config.yaml
n_layer: 13
d_mlp: 2304
vocab_size: 16384
activation: "squared_relu"
norm: "rmsnorm"
positions: "rope"
qk_norm: true
attn_scale: 0.205
bias: "none"
parallel_block: false
init: "normal"
lr_head: 0.00445
seq_len: 4096
dataset: "wikipedia_en"
Each number is 50 + 12 x the weight over its row's rms, rounded and kept within 0 to 99. Layers, rows and columns count from 0. The size before them is the row's rms in percent of the matrix's.

# up: layer 6 MLP up, 2304x768, rms 0.165, rows 477-489, columns 640-767
# down: layer 6 MLP down (transposed), 2304x768, rms 0.0442, rows 477-488, columns 640-767
up477 081:37 55 40 34 60 48 50 30 57 52 41 50 75 28 66 47 59 55 56 31 56 32 49 49 43 54 46 45 61 49 60 55 30 61 78 33 63 69 45 60 30 59 51 65 52 43 55 56 92 48 54 57 78 38 43 71 46 44 41 44 67 49 44 71 37 42 55 37 47 39 50 54 60 52 48 50 48 46 39 46 70 61 38 59 57 53 44 30 41 52 31 42 49 38 61 49 41 51 59 53 57 50 51 64 52 57 54 50 50 61 44 33 52 33 32 55 17 34 67 71 31 43 41 39 46 70 37 63
down477 085:64 73 54 60 58 45 45 49 40 48 45 43 53 12 47 22 51 50 69 66 60 52 28 50 39 51 12 43 47 72 49 57 50 36 46 56 61 54 43 30 56 46 43 85 42 43 51 67 67 60 69 30 67 43 31 63 43 52 39 30 44 37 67 65 52 70 66 37 51 64 42 24 54 56 55 44 63 49 40 52 56 48 54 51 66 48 28 49 33 40 39 47 58 37 58 34 56 62 53 56 56 37 55 50 59 54 43 70 50 49 48 49 47 55 52 44 31 33 22 38 44 67 52 45 47 33 46 58
up478 093:54 69 55 45 67 50 53 64 62 48 47 54 49 42 63 51 53 53 58 53 57 36 57 68 43 43 42 54 43 70 38 52 57 30 39 62 48 45 35 25 44 46 39 50 58 53 66 60 61 37 45 44 45 38 47 43 61 52 30 72 73 44 62 37 40 88 70 67 49 34 65 59 30 32 41 52 29 50 41 57 55 45 50 44 26 46 41 51 53 50 56 50 55 57 45 44 53 39 46 63 58 59 54 25 50 51 54 42 44 56 45 54 44 60 36 50 45 62 61 72 55 72 48 42 49 31 49 53
down478 097:56 64 40 67 47 76 31 43 58 40 57 45 34 22 34 56 50 44 48 61 49 52 52 31 64 45 51 67 61 57 42 58 61 65 64 51 59 43 60 61 53 37 56 64 55 34 27 28 43 53 46 46 55 46 61 41 64 43 46 54 36 45 57 59 56 40 38 47 36 44 60 79 52 71 40 54 52 40 35 62 59 39 51 58 52 60 49 54 66 56 49 51 37 49 48 40 64 61 37 59 39 52 44 24 64 39 30 47 56 63 40 48 41 58 55 56 29 74 54 45 43 72 43 52 60 44 33 35
up479 079:21 13 43 72 42 31 62 45 44 38 59 69 48 25 35 40 44 57 59 49 38 34 64 64 45 78 51 86 49 43 67 49 67 33 46 61 49 59 62 49 54 54 58 63 47 37 32 56 57 45 79 45 44 40 55 28 26 48 54 42 63 81 37 59 70 53 46 49 51 48 35 46 53 47 57 62 69 57 56 31 58 34 57 42 54 55 53 54 45 37 38 58 48 48 54 52 29 39 43 65 58 81 46 38 45 43 56 59 34 42 56 50 57 49 34 51 36 61 61 32 48 65 44 37 48 56 46 62
down479 077:54 56 58 21 47 53 44 59 41 43 37 59 69 51 29 47 47 53 69 60 71 58 65 74 58 49 60 49 45 56 45 39 62 33 54 37 45 51 67 58 64 40 48 55 56 49 36 40 39 44 62 43 61 46 41 44 55 63 79 45 67 62 65 38 55 36 50 39 29 49 46 40 39 39 54 41 54 55 37 53 50 48 46 30 60 54 40 76 59 44 60 53 45 38 49 33 58 35 36 52 48 34 39 59 58 48 30 47 52 53 48 60 54 52 46 56 33 58 43 58 64 24 24 52 50 36 56 66
up480 114:32 53 48 39 52 52 39 33 46 64 47 64 15 57 50 46 53 31 56 60 37 52 41 30 30 53 43 82 52 43 46 78 49 36 42 35 43 56 40 50 40 60 59 34 57 48 48 28 59 50 59 75 38 39 42 42 78 61 62 37 57 48 56 47 58 50 38 51 38 48 74 48 42 38 52 46 35 56 37 72 62 47 48 52 50 63 62 42 62 31 51 53 49 62 34 40 12 45 49 34 35 47 64 50 64 51 31 57 53 57 57 59 36 48 34 48 40 50 51 47 53 39 39 40 43 48 54 57
down480 122:49 57 56 66 35 64 51 52 49 60 62 47 35 59 66 69 38 64 49 37 69 48 59 57 61 67 29 33 49 53 50 45 50 66 37 50 35 45 56 66 27 50 39 50 46 60 46 40 31 70 62 60 43 58 44 33 55 38 53 42 58 27 29 55 53 66 77 39 42 43 24 62 53 53 33 49 74 47 34 60 43 64 33 45 81 48 49 38 52 52 66 57 40 40 37 36 45 66 52 35 52 48 45 34 60 44 39 39 67 52 36 45 57 62 26 69 49 41 60 59 33 37 20 57 44 55 19 28
up481 101:55 56 32 56 30 32 62 52 29 61 49 60 68 75 49 60 40 17 68 44 60 54 60 46 49 48 64 63 33 52 37 62 50 59 55 64 60 50 61 63 30 57 62 64 47 31 50 55 46 61 54 41 43 58 54 51 58 71 42 42 52 44 32 44 47 36 66 51 28 53 73 51 34 63 32 56 57 43 37 65 69 65 27 38 57 50 31 67 38 48 46 44 54 61 34 33 52 46 54 47 42 41 53 27 44 41 54 54 39 44 58 59 67 53 59 32 53 77 15 67 49 51 39 35 55 36 60 48
down481 103:57 47 48 78 51 46 42 53 47 52 30 57 40 59 51 55 54 24 36 51 64 46 45 27 59 55 59 45 42 19 44 44 43 58 69 49 35 56 68 57 36 64 66 60 35 32 49 61 65 64 36 45 39 48 47 64 59 51 45 46 40 43 48 72 23 53 53 45 59 52 35 38 51 37 37 73 53 63 33 44 59 36 63 48 44 47 39 54 63 43 39 49 45 57 55 46 50 46 58 65 46 38 47 30 61 25 30 39 40 63 55 44 57 46 50 46 71 49 49 39 59 50 33 59 50 36 64 44
up482 109:40 53 67 49 48 44 23 40 61 44 52 39 64 57 34 53 60 57 48 49 58 45 44 66 52 66 41 40 30 48 43 64 51 67 49 34 47 52 58 64 31 31 24 45 48 58 63 40 41 58 55 45 41 63 42 65 51 55 55 65 66 52 77 75 55 57 44 36 48 33 55 47 46 43 46 35 44 37 75 63 55 62 35 70 54 46 50 40 51 54 71 41 67 42 61 64 35 57 33 48 49 23 71 63 30 66 70 55 65 61 34 54 39 39 51 52 52 59 49 41 28 44 60 48 56 57 39 46
down482 107:36 46 50 47 58 39 60 47 76 49 53 56 37 54 38 43 32 52 43 47 62 38 54 56 28 61 47 74 38 57 61 41 55 55 66 58 56 49 65 58 43 63 43 53 42 34 73 38 48 50 64 41 33 70 53 44 55 44 44 78 36 60 50 42 53 48 56 52 46 38 33 57 43 52 58 49 50 41 51 73 51 56 53 57 54 53 55 58 34 60 46 44 67 61 43 54 43 43 45 50 73 55 49 64 71 50 43 67 79 55 70 25 60 48 49 49 48 62 52 45 25 50 52 69 69 36 38 46
up483 091:18 57 62 64 48 40 58 44 46 38 50 57 45 19 42 61 66 39 34 58 65 76 38 47 46 43 72 56 66 64 65 49 65 67 50 56 29 63 64 55 39 64 39 41 39 26 32 67 48 38 44 37 64 58 43 48 59 57 59 46 38 63 32 46 60 72 60 37 78 44 32 43 54 61 49 56 44 56 57 56 65 33 49 71 40 42 45 71 23 45 46 60 55 47 32 31 52 56 56 66 55 57 57 58 42 68 44 58 61 41 36 50 32 49 43 47 41 32 51 67 48 40 45 59 52 60 65 36
down483 095:40 23 56 50 38 41 74 49 55 32 30 36 58 53 55 40 47 61 33 36 57 47 57 28 50 61 34 70 59 42 53 44 63 52 50 35 49 54 54 36 44 55 57 30 15 55 60 34 40 39 69 46 61 47 50 34 56 57 68 48 59 63 65 62 55 45 59 61 60 56 51 52 60 47 57 47 66 42 50 75 50 44 34 69 51 52 69 47 27 49 56 50 50 46 38 41 42 43 54 47 33 39 39 50 42 37 51 57 65 40 55 61 37 35 57 33 57 56 34 50 26 44 52 44 40 57 68 73
up484 107:51 33 36 58 54 52 33 29 40 49 58 52 47 48 41 43 59 28 38 40 52 54 49 36 28 48 44 46 61 34 65 37 33 56 54 44 32 51 57 71 30 58 27 56 52 22 55 67 36 58 50 54 58 51 45 79 56 23 51 40 62 35 43 42 65 35 59 50 23 70 48 52 75 42 59 48 45 16 54 46 28 72 38 61 50 35 67 33 48 54 59 39 37 32 45 40 44 42 33 65 42 58 51 52 62 53 33 70 46 35 69 63 58 51 55 36 64 51 77 38 57 63 59 44 34 44 49 41
down484 110:52 44 43 44 55 55 47 60 42 45 83 56 49 50 54 47 58 49 60 48 67 43 53 65 46 71 58 61 39 51 42 50 55 44 56 57 66 57 62 69 44 48 63 50 45 34 60 49 40 59 50 50 61 39 55 48 37 52 64 50 82 43 60 66 76 43 39 26 53 60 49 32 70 39 56 65 39 41 51 64 50 39 43 31 48 37 36 33 55 29 58 66 43 65 56 57 44 20 49 57 61 48 39 36 50 63 27 56 43 51 65 63 65 42 37 41 43 52 52 37 46 34 54 55 47 38 44 61
up485 128:52 61 35 39 53 36 50 29 22 46 39 40 51 41 32 35 41 51 29 58 42 36 60 57 39 39 53 56 51 29 60 59 48 47 42 65 41 42 64 63 54 56 63 36 45 51 54 60 53 69 49 43 45 39 54 50 58 51 59 26 50 62 50 24 45 63 58 64 35 45 52 59 66 58 62 46 63 61 46 75 42 49 42 48 59 40 47 72 50 54 41 43 37 63 27 47 47 43 48 58 49 58 60 37 66 16 53 34 66 43 50 64 31 34 59 70 52 39 45 56 61 46 52 50 46 60 26 46
down485 123:73 50 38 54 57 40 48 64 43 80 54 18 11 75 52 57 53 54 54 43 31 73 55 67 45 72 42 51 59 60 36 35 47 52 51 65 49 67 45 72 75 49 43 52 47 63 65 40 43 45 61 61 46 73 58 62 47 41 42 55 70 48 42 46 43 57 38 48 48 46 52 25 47 47 55 31 59 64 55 49 57 45 25 42 42 42 60 41 45 64 53 59 38 53 50 57 50 49 46 56 40 61 42 51 59 70 64 42 39 57 50 49 48 58 38 47 55 38 56 51 38 58 37 33 39 47 12 49
up486 101:22 36 50 39 54 43 47 37 40 40 36 29 53 49 67 55 52 42 36 53 52 39 55 54 56 51 52 49 45 37 50 48 47 59 78 45 63 65 22 33 33 46 36 66 41 54 45 53 64 46 40 54 31 84 58 60 41 45 59 58 54 56 56 31 33 62 53 41 64 68 77 46 43 64 55 49 50 52 38 59 22 39 38 35 49 39 41 36 34 44 28 51 49 61 52 32 49 40 61 71 53 53 23 52 45 62 55 26 59 60 42 36 57 25 37 58 51 40 51 32 37 46 42 59 41 41 43 50
down486 107:49 41 61 39 51 50 39 77 52 44 45 36 45 55 60 40 57 45 37 63 49 40 66 67 72 21 31 50 46 54 45 40 33 20 77 64 44 73 32 64 65 60 48 53 46 41 60 33 39 32 38 60 35 58 50 35 30 56 59 39 56 57 36 51 62 58 54 56 57 62 54 22 65 64 36 58 48 51 61 59 39 47 58 26 39 52 40 34 50 43 62 52 36 67 46 44 60 57 30 48 40 47 50 60 64 63 49 39 53 47 44 59 60 32 44 65 58 42 42 38 50 60 47 43 49 37 25 59
up487 116:57 45 63 47 44 60 44 46 73 47 59 73 76 41 24 40 59 52 49 81 34 74 61 76 63 54 66 44 42 29 52 44 48 56 46 59 45 72 30 43 43 63 72 43 54 55 61 53 52 39 46 64 33 45 42 50 59 55 39 35 24 43 43 59 54 59 62 60 50 57 69 54 58 38 38 39 45 51 50 47 59 66 46 31 70 44 36 43 40 55 69 49 59 50 45 35 26 47 73 33 51 38 71 61 31 56 50 46 45 49 60 62 66 51 73 55 59 54 52 62 41 62 45 43 61 70 60 39
down487 118:50 59 64 39 40 55 62 55 46 48 47 36 60 45 27 53 50 43 41 44 36 58 38 28 39 55 47 34 52 50 46 48 52 44 42 49 60 51 46 62 59 44 49 58 34 34 55 54 45 48 81 34 52 42 22 55 55 59 52 42 53 47 49 26 59 52 25 65 58 69 59 60 63 39 48 41 57 62 56 50 59 57 71 37 62 59 59 51 46 80 54 41 55 56 40 63 39 44 47 36 63 46 68 63 46 56 54 39 26 55 29 77 60 51 57 60 34 57 34 53 50 57 45 51 45 66 54 58
up488 072:74 30 44 65 39 56 39 77 66 43 36 51 62 29 46 50 54 40 19 71 54 56 55 51 56 45 55 54 58 37 49 55 52 51 44 44 50 59 45 47 63 59 53 46 49 56 46 58 39 53 32 46 48 52 50 20 49 73 45 33 54 55 63 52 62 55 59 61 70 54 45 49 74 54 42 44 43 43 48 59 47 47 36 61 53 47 49 65 52 67 44 57 30 54 30 41 56 31 60 49 45 54 48 58 52 41 62 30 57 63 28 47 57 53 57 51 55 48 69 70 46 67 27 53 54 43 57 51
down488 074:48 34 38 64 62 44 57 52 44 33 59 39 60 70 30 50 52 53 50 58 38 64 42 22 60 36 49 51 47 34 41 30 54 41 50 53 60 47 52 36 41 60 40 47 55 38 49 66 45 71 62 64 48 53 24 62 56 45 27 42 63 53 37 51 53 44 48 68 49 52 41 58 85 56 72 31 58 38 44 31 52 35 27 40 46 51 33 52 41 41 58 68 57 45 69 69 59 31 45 42 51 23 56 43 56 51 19 52 62 58 44 46 39 52 68 68 57 61 41 54 37 54 59 45 61 41 55 73
up489 101:49 69 58 71 46 40 51 49 68 39 61 36 54 46 30 39 53 41 43 50 31 60 42 43 74 33 56 53 33 46 45 45 61 36 40 55 49 63 60 60 47 64 50 58 54 36 22 29 49 26 36 55 60 21 71 31 49 78 37 47 47 55 38 55 59 75 56 54 53 48 42 46 29 46 46 59 58 56 53 52 47 58 67 22 56 42 42 53 63 39 45 34 52 35 29 55 37 57 49 21 61 37 47 55 64 35 30 51 67 18 45 64 53 37 24 49 38 36 17 62 46 51 51 27 71 66 43 38